Weights of a small transformer language model.
Architecture: RMSNorm before each block, rotary positions, no biases in attention or MLP, untied embeddings, normalized queries and keys, paired heads, capped logits.
Training: a variant of Muon for these matrices, 663M tokens, 4394 steps.
Each number is 500 + 40 x the weight over its row's rms, rounded and kept within 0 to 999. Layers, rows and columns count from 0. Numbers have three digits each. The size before them is the row's rms in percent of the matrix's.

# up: layer 10 MLP up, 2048x512, rms 0.213, rows 994-1018, columns 256-383
# down: layer 10 MLP down (transposed), 2048x512, rms 0.155, rows 994-1017, columns 256-383
up994 099:506539492485518489519466489568522457455559540564604442461540508452466492515575481571521478553549532512498527456535479515478551504556460461470477465492467503593454545470492485494532522495508470503609488439481514476507521536421585476473493471486472469494528557479540506470434522583494518444515450510515530476524489483441556432453534499581494481482497520552507436456495530529485479431496
down994 098:469478479484479537460548464491481447545493526481451554445503488542521413522560555450590474466477474534557494515494418448463577474496531485558425552462494541517517533467455490552466525514558490526547541552493543448481502550439514530515495520473487543485436550478503480537520552521514560417476510521549520448448489509516480502386471486554527497529462544479462481462518522588433498565487
up995 102:530492463522520540505504471518531511500583501493506430483519498434512494464466473489434525443492483569512524511458503509504539480444527556464491453574478501527471466468519581555502459513479540432511542531494573537546518513560518480503445528476470485545485518446506505495456526558462508493447480478492423466463500500483496472489528537420455514542563513460526526500460455516616566527516
down995 098:524498510570531485572505548484521489512506545413496449458441504462537446473446521456529501456495442505486463531439447497515499444550465473487448555497499487564482470560541484444535478431556531459445537544424471480463574503513460551544477507493484495530511436520508474439446573498483430530469461473463508450546517533564459544506532448529423511576494475532581456546467453533500507457473
up996 105:458451552476493472549532523504470490451481488534444491492569505489504441468474556479539466457458562524498527526511469474539483537502522474579533459467495491531526451464518471532452498554489479476484540490513590512481468605534538503496402497468492449432448442481464494429550448409528502478557455500520537564521595487509446455495486500486456497530488543504530483496564497416432455547472
down996 105:421540443533507528531527506533497516523558475464481406493486539510526530478494521518504485549524509499468529429506530514432527457479528530523511550448465505490519426465512505488560479481409507568521561490523528493504485529487571531481464472513534514476526489492509463488482506517457515485463456492537441486513447437516474458466548556531525515515505450516564525572473556503556479469500
up997 102:411483456476546507527508499493518556511525534466463517525537456448443528516426514504500547478501492500472494470525529473508464507484559461473497475533500460486475559508458507524518469498451465503502541489507573450531488576493519485470566470513482397596414479540522480529501408527550481478570513487417463499535504470499508481453500520536576415446485521536524512523557441506507431511465
down997 098:485578480429467504439489478487520473426445545450482390521503487468425485499530609497548511512520551464466552513574472492503531481458542508487490538519482482437532485543464508459460470507462478516416572571540509513436485482511529509456513538480514554549514454523530595511407609508460489514541518527502506564489485524510452526554512511497537533423456587476515496508446524473456534484427
up998 107:452516542397461506423536487565518481454591489535489459551576486534497449499520480482613482536476512445549582467566527453450493535460477509506492480524498514391561514556539510509469472531455525491503473531498448487450514489463505473514532500494459420467406451472459495522528495543541521480506485500461493502460572498490537497462502532516499451504531495498488512489567502466519461513392
down998 105:440444463445436454499508474502535523471531485467499442491470522475553454496453443478611477517477541484575503448527542520509426417477487448478591551546480504427515555561563593499479524498498590443494455411467469434487462449516490451537522507484451459493513459446520514558444444472486546514598470548504529519511474519512584512501503489518482518492552474472535553510495571510455500442546
up999 099:463540480518509457496486532507476490472549486516511478475499435452512505476533524569513569462474560509503499544503536476496460474549487476487498502545503600447530527516532481487499480490531497424479569487528433460484466461479448459504461385454420472511528513435569549491490569507562540509591472578490456529440496477481541509454528557526523463496477507503466481432499435482449472454555
down999 091:512533453463534489510563508538436507445437538479473499493514513477559437456516501469571490599435560493545533489530534499549545475475461481563541461514487521513551439468474477550519567455446507494495519506498477493501550469509510471382443479493544483468541518469500457489510554510503498450515496573464470495494477424473502478467510442550554474543470489462483445568485514501517498479418
up1000 101:507519458502435428482532508602499516455516415495532472482478477486479519513474440425522501489553484606523518562428489512532484474453483506490501562343541486475538468500432497570468498583470501395493483460443515554571474516448563484511461551517531485415473536513448551500513480519516541467531484456472484486498506430447476597570509515468528530485524437582534533485472465510439447512488
down1000 102:475501518484561489473516487456556496556469479599491484491459537462443503451524429413514552529615490468452466468539508529535503501477522544520544489523476470511531492451384476503457478514527525532515501503497455510452503492453549475477540543512528497477535496533476441453502434436525489550504502501526552473481496504475464477551537521508492528516555495507525391511488613472470495498495
up1001 099:610498432479540451430555538530499471502601517537533554460452494490550442457539507515496491482479479436457555514525518521506506570471531515466504511474450494460431545479473447494447576430478480578481474439513509481511537532445441516543497463551454471467481438480466500574484596442505528528515581513479474497491453442445498564488515519470553534513548448477507520532470515428527498489466
down1001 100:449478475539449498471471486508560440470575544495423524482568553527472524521488441506449475530441530490582523514518502506494468543506474471493495520444473459549499511382438487476455524500531513517458425520531519460518443421426527503500515519427520437495463525449584450461550483494468547517525516532505426448510484532545526480476513460481526519489476513534478504541517488510541588544452
up1002 103:540536459509461531477409557482514588516507529546483577460493502581559495534541558496565567536491431452449446465558478602580515457413430463483490540477485463492519548511559475488542554503518512444549497516458460530491519479577594520488523458547500470508520559453477469438410531459446520492466468448521461436481526581522504514427458578573520582484535556477478586429498477458483535469522
down1002 092:510554486507561504449434441462478545434407593457440496536491486467474491482505441521485455515534518543445564497489538490547497477458448575524449480425516559562451568466486627457447454518481580528492484555500469430470514520572575463502478549538489572494486504498505444543496453454464529497476506665550554498477466486580565463470506471487542549499497396470471560512482480511479537516543
up1003 105:513523484533521489452492510510490453470561543551475508494426570452554574447480533450497505463532481597543561460453574544477471506465493521512486523458547454522561437507584527558470523542473518554503460503483529577444472423464549558474571542486471513537484429516496540534467510463489493452471492494525484536516578409509566506403528485470552475515533440489461488474447460478515548545495
down1003 099:500507514451556507469501494516460438492523514496522491564428473487479442556462503509403486505513537523487532508580532478515518539480488636508533552484481534496466561542551455498503537480567437529451457455584523493523517571458531509500473461488495529532542477481548559490392509533514529475510505548459539514533563476508512484488545538525519430458516549500487447453483506466531508474461
up1004 098:456525475527480459533481550514623610503455494565495461422461536495502527478513555465437536501538552461516510472540506541475470538484483471488552510509444537480541467555498446472485493538496565486557500526552447516499448424486580419461529416517481493530491411559577478603445547470503525538511595447489454439480471524451481502397439551532537500563514513504462552505490464448426528534461
down1004 093:464506444511482551538502394515438523538483529433568474542550484507501532466471557491494516445515553495533521494467578530542551386551427516452470554486499545482483512497486516423486492559540555511482470483515429541514484454475532502473468519529543500527511491494489461467457560490468492512469513468435519495454484442551465558485537478519513534441439524520539455477462491502511438406476
up1005 097:478560439509491523493494453485479557527593555455432484532429480449493493487508521543453493523509527529412550490487514487503515496499505432462521518485490507513501459437434552546542510509491546546526409468516510461403464473502541537519566573507573536505550458489532564544543559489482513465484527482623533495599476504564537481467415507553468536463469486529496406459473533522497473429554
down1005 096:546524453462501443448516480561525517502400479459514507493550435534567503486504587514496525463494505518465550472464527534490468433502483516549407506463538432552586482444492521516482434493513493451500556493499466532524454523448526494493409560465496421519493593492553483569422506515516510536547503511448546507542494443528485518578494488505546534518454452508543516465459455573518520479497
up1006 093:500497503523515436546473479509471512456478516479557505567519523557483517475429517481539541550602435523466477511469465436478437446484551399521540549503450534497488544580504491437460566517484512435475462517482461556484565540541520535477537491436454508461552482525428460493466523416459538444507532470510496478451412485464516476502482463516399553479481420542510438533516510461504546467504
down1006 098:484476526491492517479478481539492529499498469426419461495497481513485488471514490495510454516474538435482516447564461522526515522589464478485524544534494475546543472588474508509496422530532533513569417532540531499535460427498492523515574477494526464466560464519499532493508550509484538456497495490516577482493454488541416451566495535456512553487498541458502442458460553471517473473507
up1007 105:441486541413482519531484521514508540506515413550460518490559564473493496500393472536490478495530456556571482460459558459542425545509514504603403540480464485551527568477458530558501482533572489518505456511396516413498489523468419476490477517490497526452449534541430544536513573484536493516447451482511506430512498515610490438567416492531510501481562478532519561437521487546554470466454
down1007 098:469476550524466519549500516514438485508446490491519555437453527531523526544455506502529517493504490510452534502438481506483520531514564541504497544475442425517441512558476469490414507403497535467541491502486524499505533461438490447489503465541486567606527441522546472550457546467554538518468548465549433461568511625506462515479514524472546555468515545481500521489514447547566505583484
up1008 103:439464523533443449516525446441448496424444493511528379501540553471507517547515501567523477524482520527572479533499481502561490523514433521529429533466517505510542392490438501563471517512546463456435522498503484514512479495496545484498512472522495506501507447468443478499493527486435514512428404519526550479507516458572468429487511485460529505494446452582487447488511510560533447441481
down1008 095:480550478515523568545468566449548436505483438489499489554482483479487489487466521503565504517479527566477478445587448494531588493458554576496465447453464470512512498501523499565486427486497434486506519514591427499539464501555527436482502454539463466504526569470513526575521586536443419499548553464559436497510507517551528496496513521480424510469510483462509533471553447445483472488448
up1009 096:472493602548524532526465521468536495498512494562481485484553544517469488493465508572511436483407518550561584484516564502534534438566515568513535445434521485533536510520479450450506546455578498471456477457546392400481553523464471479578450470467554550452426414532548530501537495562495520477451543476490545508509479517503566440491481499466436468510501505571455538498533490473486511452515
down1009 100:479458568602511519525513504514419565500472469482510536497460518543503483476499476471457449474555448490471548537531482470471483495496478531518441523468509596545525542530447411412465531478467484499426460576492426484469481604464501523476472508560469513511524473516554485488443462499471456556471501511523525509530496472444528499523502486513481509490431472482487525457494532502513497491603
up1010 102:484523518554502505524503580515459545498532530464539471473604484527404461553507430498518491546523500557466501503516466472505533519456498545512528430529494571462472481539479537529483500526507489504537448508536485471490445519544582543512563520417540565486486570595487530467509413513500491466502528471416472553549523474502483466478495558424452524502466486573496462450539536496552500518537
down1010 100:450481481466490504515477537492564467460526542514477434435416477488530449577495508510525586468547489480484510517401511428522502561470478465536563436510557467458494521543431580538525530466498488456472469525486479486503487520556578540492426539434532521556481460462541558513462542576575472518451512474550490500441481525454584488482478510443434589505521474442590483445478530466499481544480
up1011 104:588480537514481469448502516448446512548559509455508575512504573527535521490515479446516558463443507487543491511538466525486529485459418482526566501500538503574454511459470493481466558563454502457439480478465500531509502485542506561443459414484550521485490499436471535464512527492513490477518431465517489516460518481546479483574542431459557576518481498499471515542546534456547589560475
down1011 103:532469467524523445498469491535396546519559483496540461529476457587494464530487533577514547485558456512464543491452474493469463524418505540561563541470449490536538453527506483567486514459485501483549456497514557438519460474447516488485435415463479481444496534480525462541552521561515453566485438522442536541514577511480495552381490422470535502578545515481476489504462440498515488523458
up1012 100:519501480523481463478527538507503558501462457545398488546447450489487510595396429536484560528536483486533513529559546520521516505480532460564600521500470551533512462468440497454443544513492514480480478575447586455533550493472494495568511386446524477481500485476492495429494482470524551526431505457533412541442506555478475454432525459517527486549531484492533509462465524530550467520474
down1012 102:381463480517504548482552548540573532534515489509520374537467505535505554591491477556460526546473641522491477462583502550564488528578501494500500490501512541478536538406451459516539462461454458589500515503460498557480566479502537471448468492501468484510564524467502565491442512429489479506553510476522489507550495522490557558470453540482614429466539472475466511517454540498521571557465
up1013 099:540532515522506510535503536507423529543505475536486499463526569470494501471467474554522545510480531459513488473504491561459418401505497519554489522534556522491484450505509476552488476471491433483521457544499447426454441505537529490543535579492457430518534522499560506518578514437505522549565573536533468476472445600523451371497451558466545486447425497440534528555483482519480473515497
down1013 099:456483566639522501475498496523448541521495423486548540527523571466564516542483493503519471531494488424569419544496536448517508465515533512472516506493546527508491446582521510455469547492480560439548548453513506435425456494528511507526551511530530483483500469477513548447536501535550433480467483585491495424501523505499478518526466520461533549501478427482454531501515541510447501526522
up1014 100:548469524496543484480514512565481514460535524496497461463428501479485533432522522502512519530516417487500529566507519450512478520507528491477551526432491486485452455515501459613450528527515497440550547498380408486472476431476530532488523519562384517425485528550499504475487570471534487449506496477457501545513455499493560483496527440512436506441517477491523475511569574502429552480480
down1014 097:454546523514479532505509506511479469482460484450491450499506526524448432513497410485430469503510506489550547467491448435466463474569556495449463498468518480517510514473397497505482491560527448538456482507489443458483570525575464471492547491515508457501509485571501535505438387503570472455468538392465502509500492456515569434620469492532474539495505565512499469476453470547449509523458
up1015 093:492554531431481431509478488537479517516473452494535458497464482538549563537485520560526525543544467465563530426553551493503523481548477465462519477470511525424456496589538587498496545561461465501505523495520502475522501412529529491524516544572554466476460531456526454504524393424521517505531526540459517486495478410487487400502560483530519450503483469512547511483545430574435416489501
down1015 102:418461467553532536486499547465494453479530457472489536524506494397486509594464479475518514539547488502491515504523486500499447550498477439466575470520478516527533490492455521516484475523535479510503454477536497509539513504493468498513450476497445552498559456506582456517560518520485566579500544458480559482492538470444476579528475497560469525550600504479516479481467482420536517529456
up1016 097:505493501576443490506530479503500509506478536513526514527460490509560507533547482544484523494451485551477513423555543480443435481487486549480458505465518564463479494500504493430473576500505527638494507469562511546503521563484485522525477478467484577501481492535521548489484516426554525455504448501508479521563484488503459496519530439375448449464465522413434542486479488465540501423553
down1016 098:511431435517493507430463497506559448498446425424540539500459488552557593502498447549530585457461480538481515464450471470504476474492453541491466463437500496466493458495534537518453517500528546528537543432431470514489433481533467510487458565423482517530473489538464439471574473466544469528504549534520480462513502581515474594490427598463497562480474520430521521458496554495521501504534
up1017 103:442526517520474503458470540486544499459477489552518524551516544475458455477555476494493528523513583534521587534481436464498443441527434488537529477473475509535476463500444534524490503450503438530491467505481516465485430558572502552551488492484480525484515487494496497475500510450563480568509550533518468460458568487502457564488476519497490513487452535555541456556536460558480492429427
down1017 102:517559471450483464480482488466499475498442497523519515554576566453534571469490510453509512511499533537400530524499529501488555534514503544521540498491499556433508535559484481467450507518482468513548526530548435538515549465446553478431528500459440475533493498460531516487444418547511516503476474482422521506530463440535459459485535455532453504526489519554470513463470550513511511514512
up1018 096:418585505505537485466476520579528543561495408479513454505583559463588544461551539478533555497524512509500469502501509504473487560523520489492516452438530585476497473500485462523478448495515487466503558391525522495544514494532526466458493556519427438491468522537479450542511495523480518533494400443505514449456569517483432498498470510450457494493521493541503488487445520618504465512508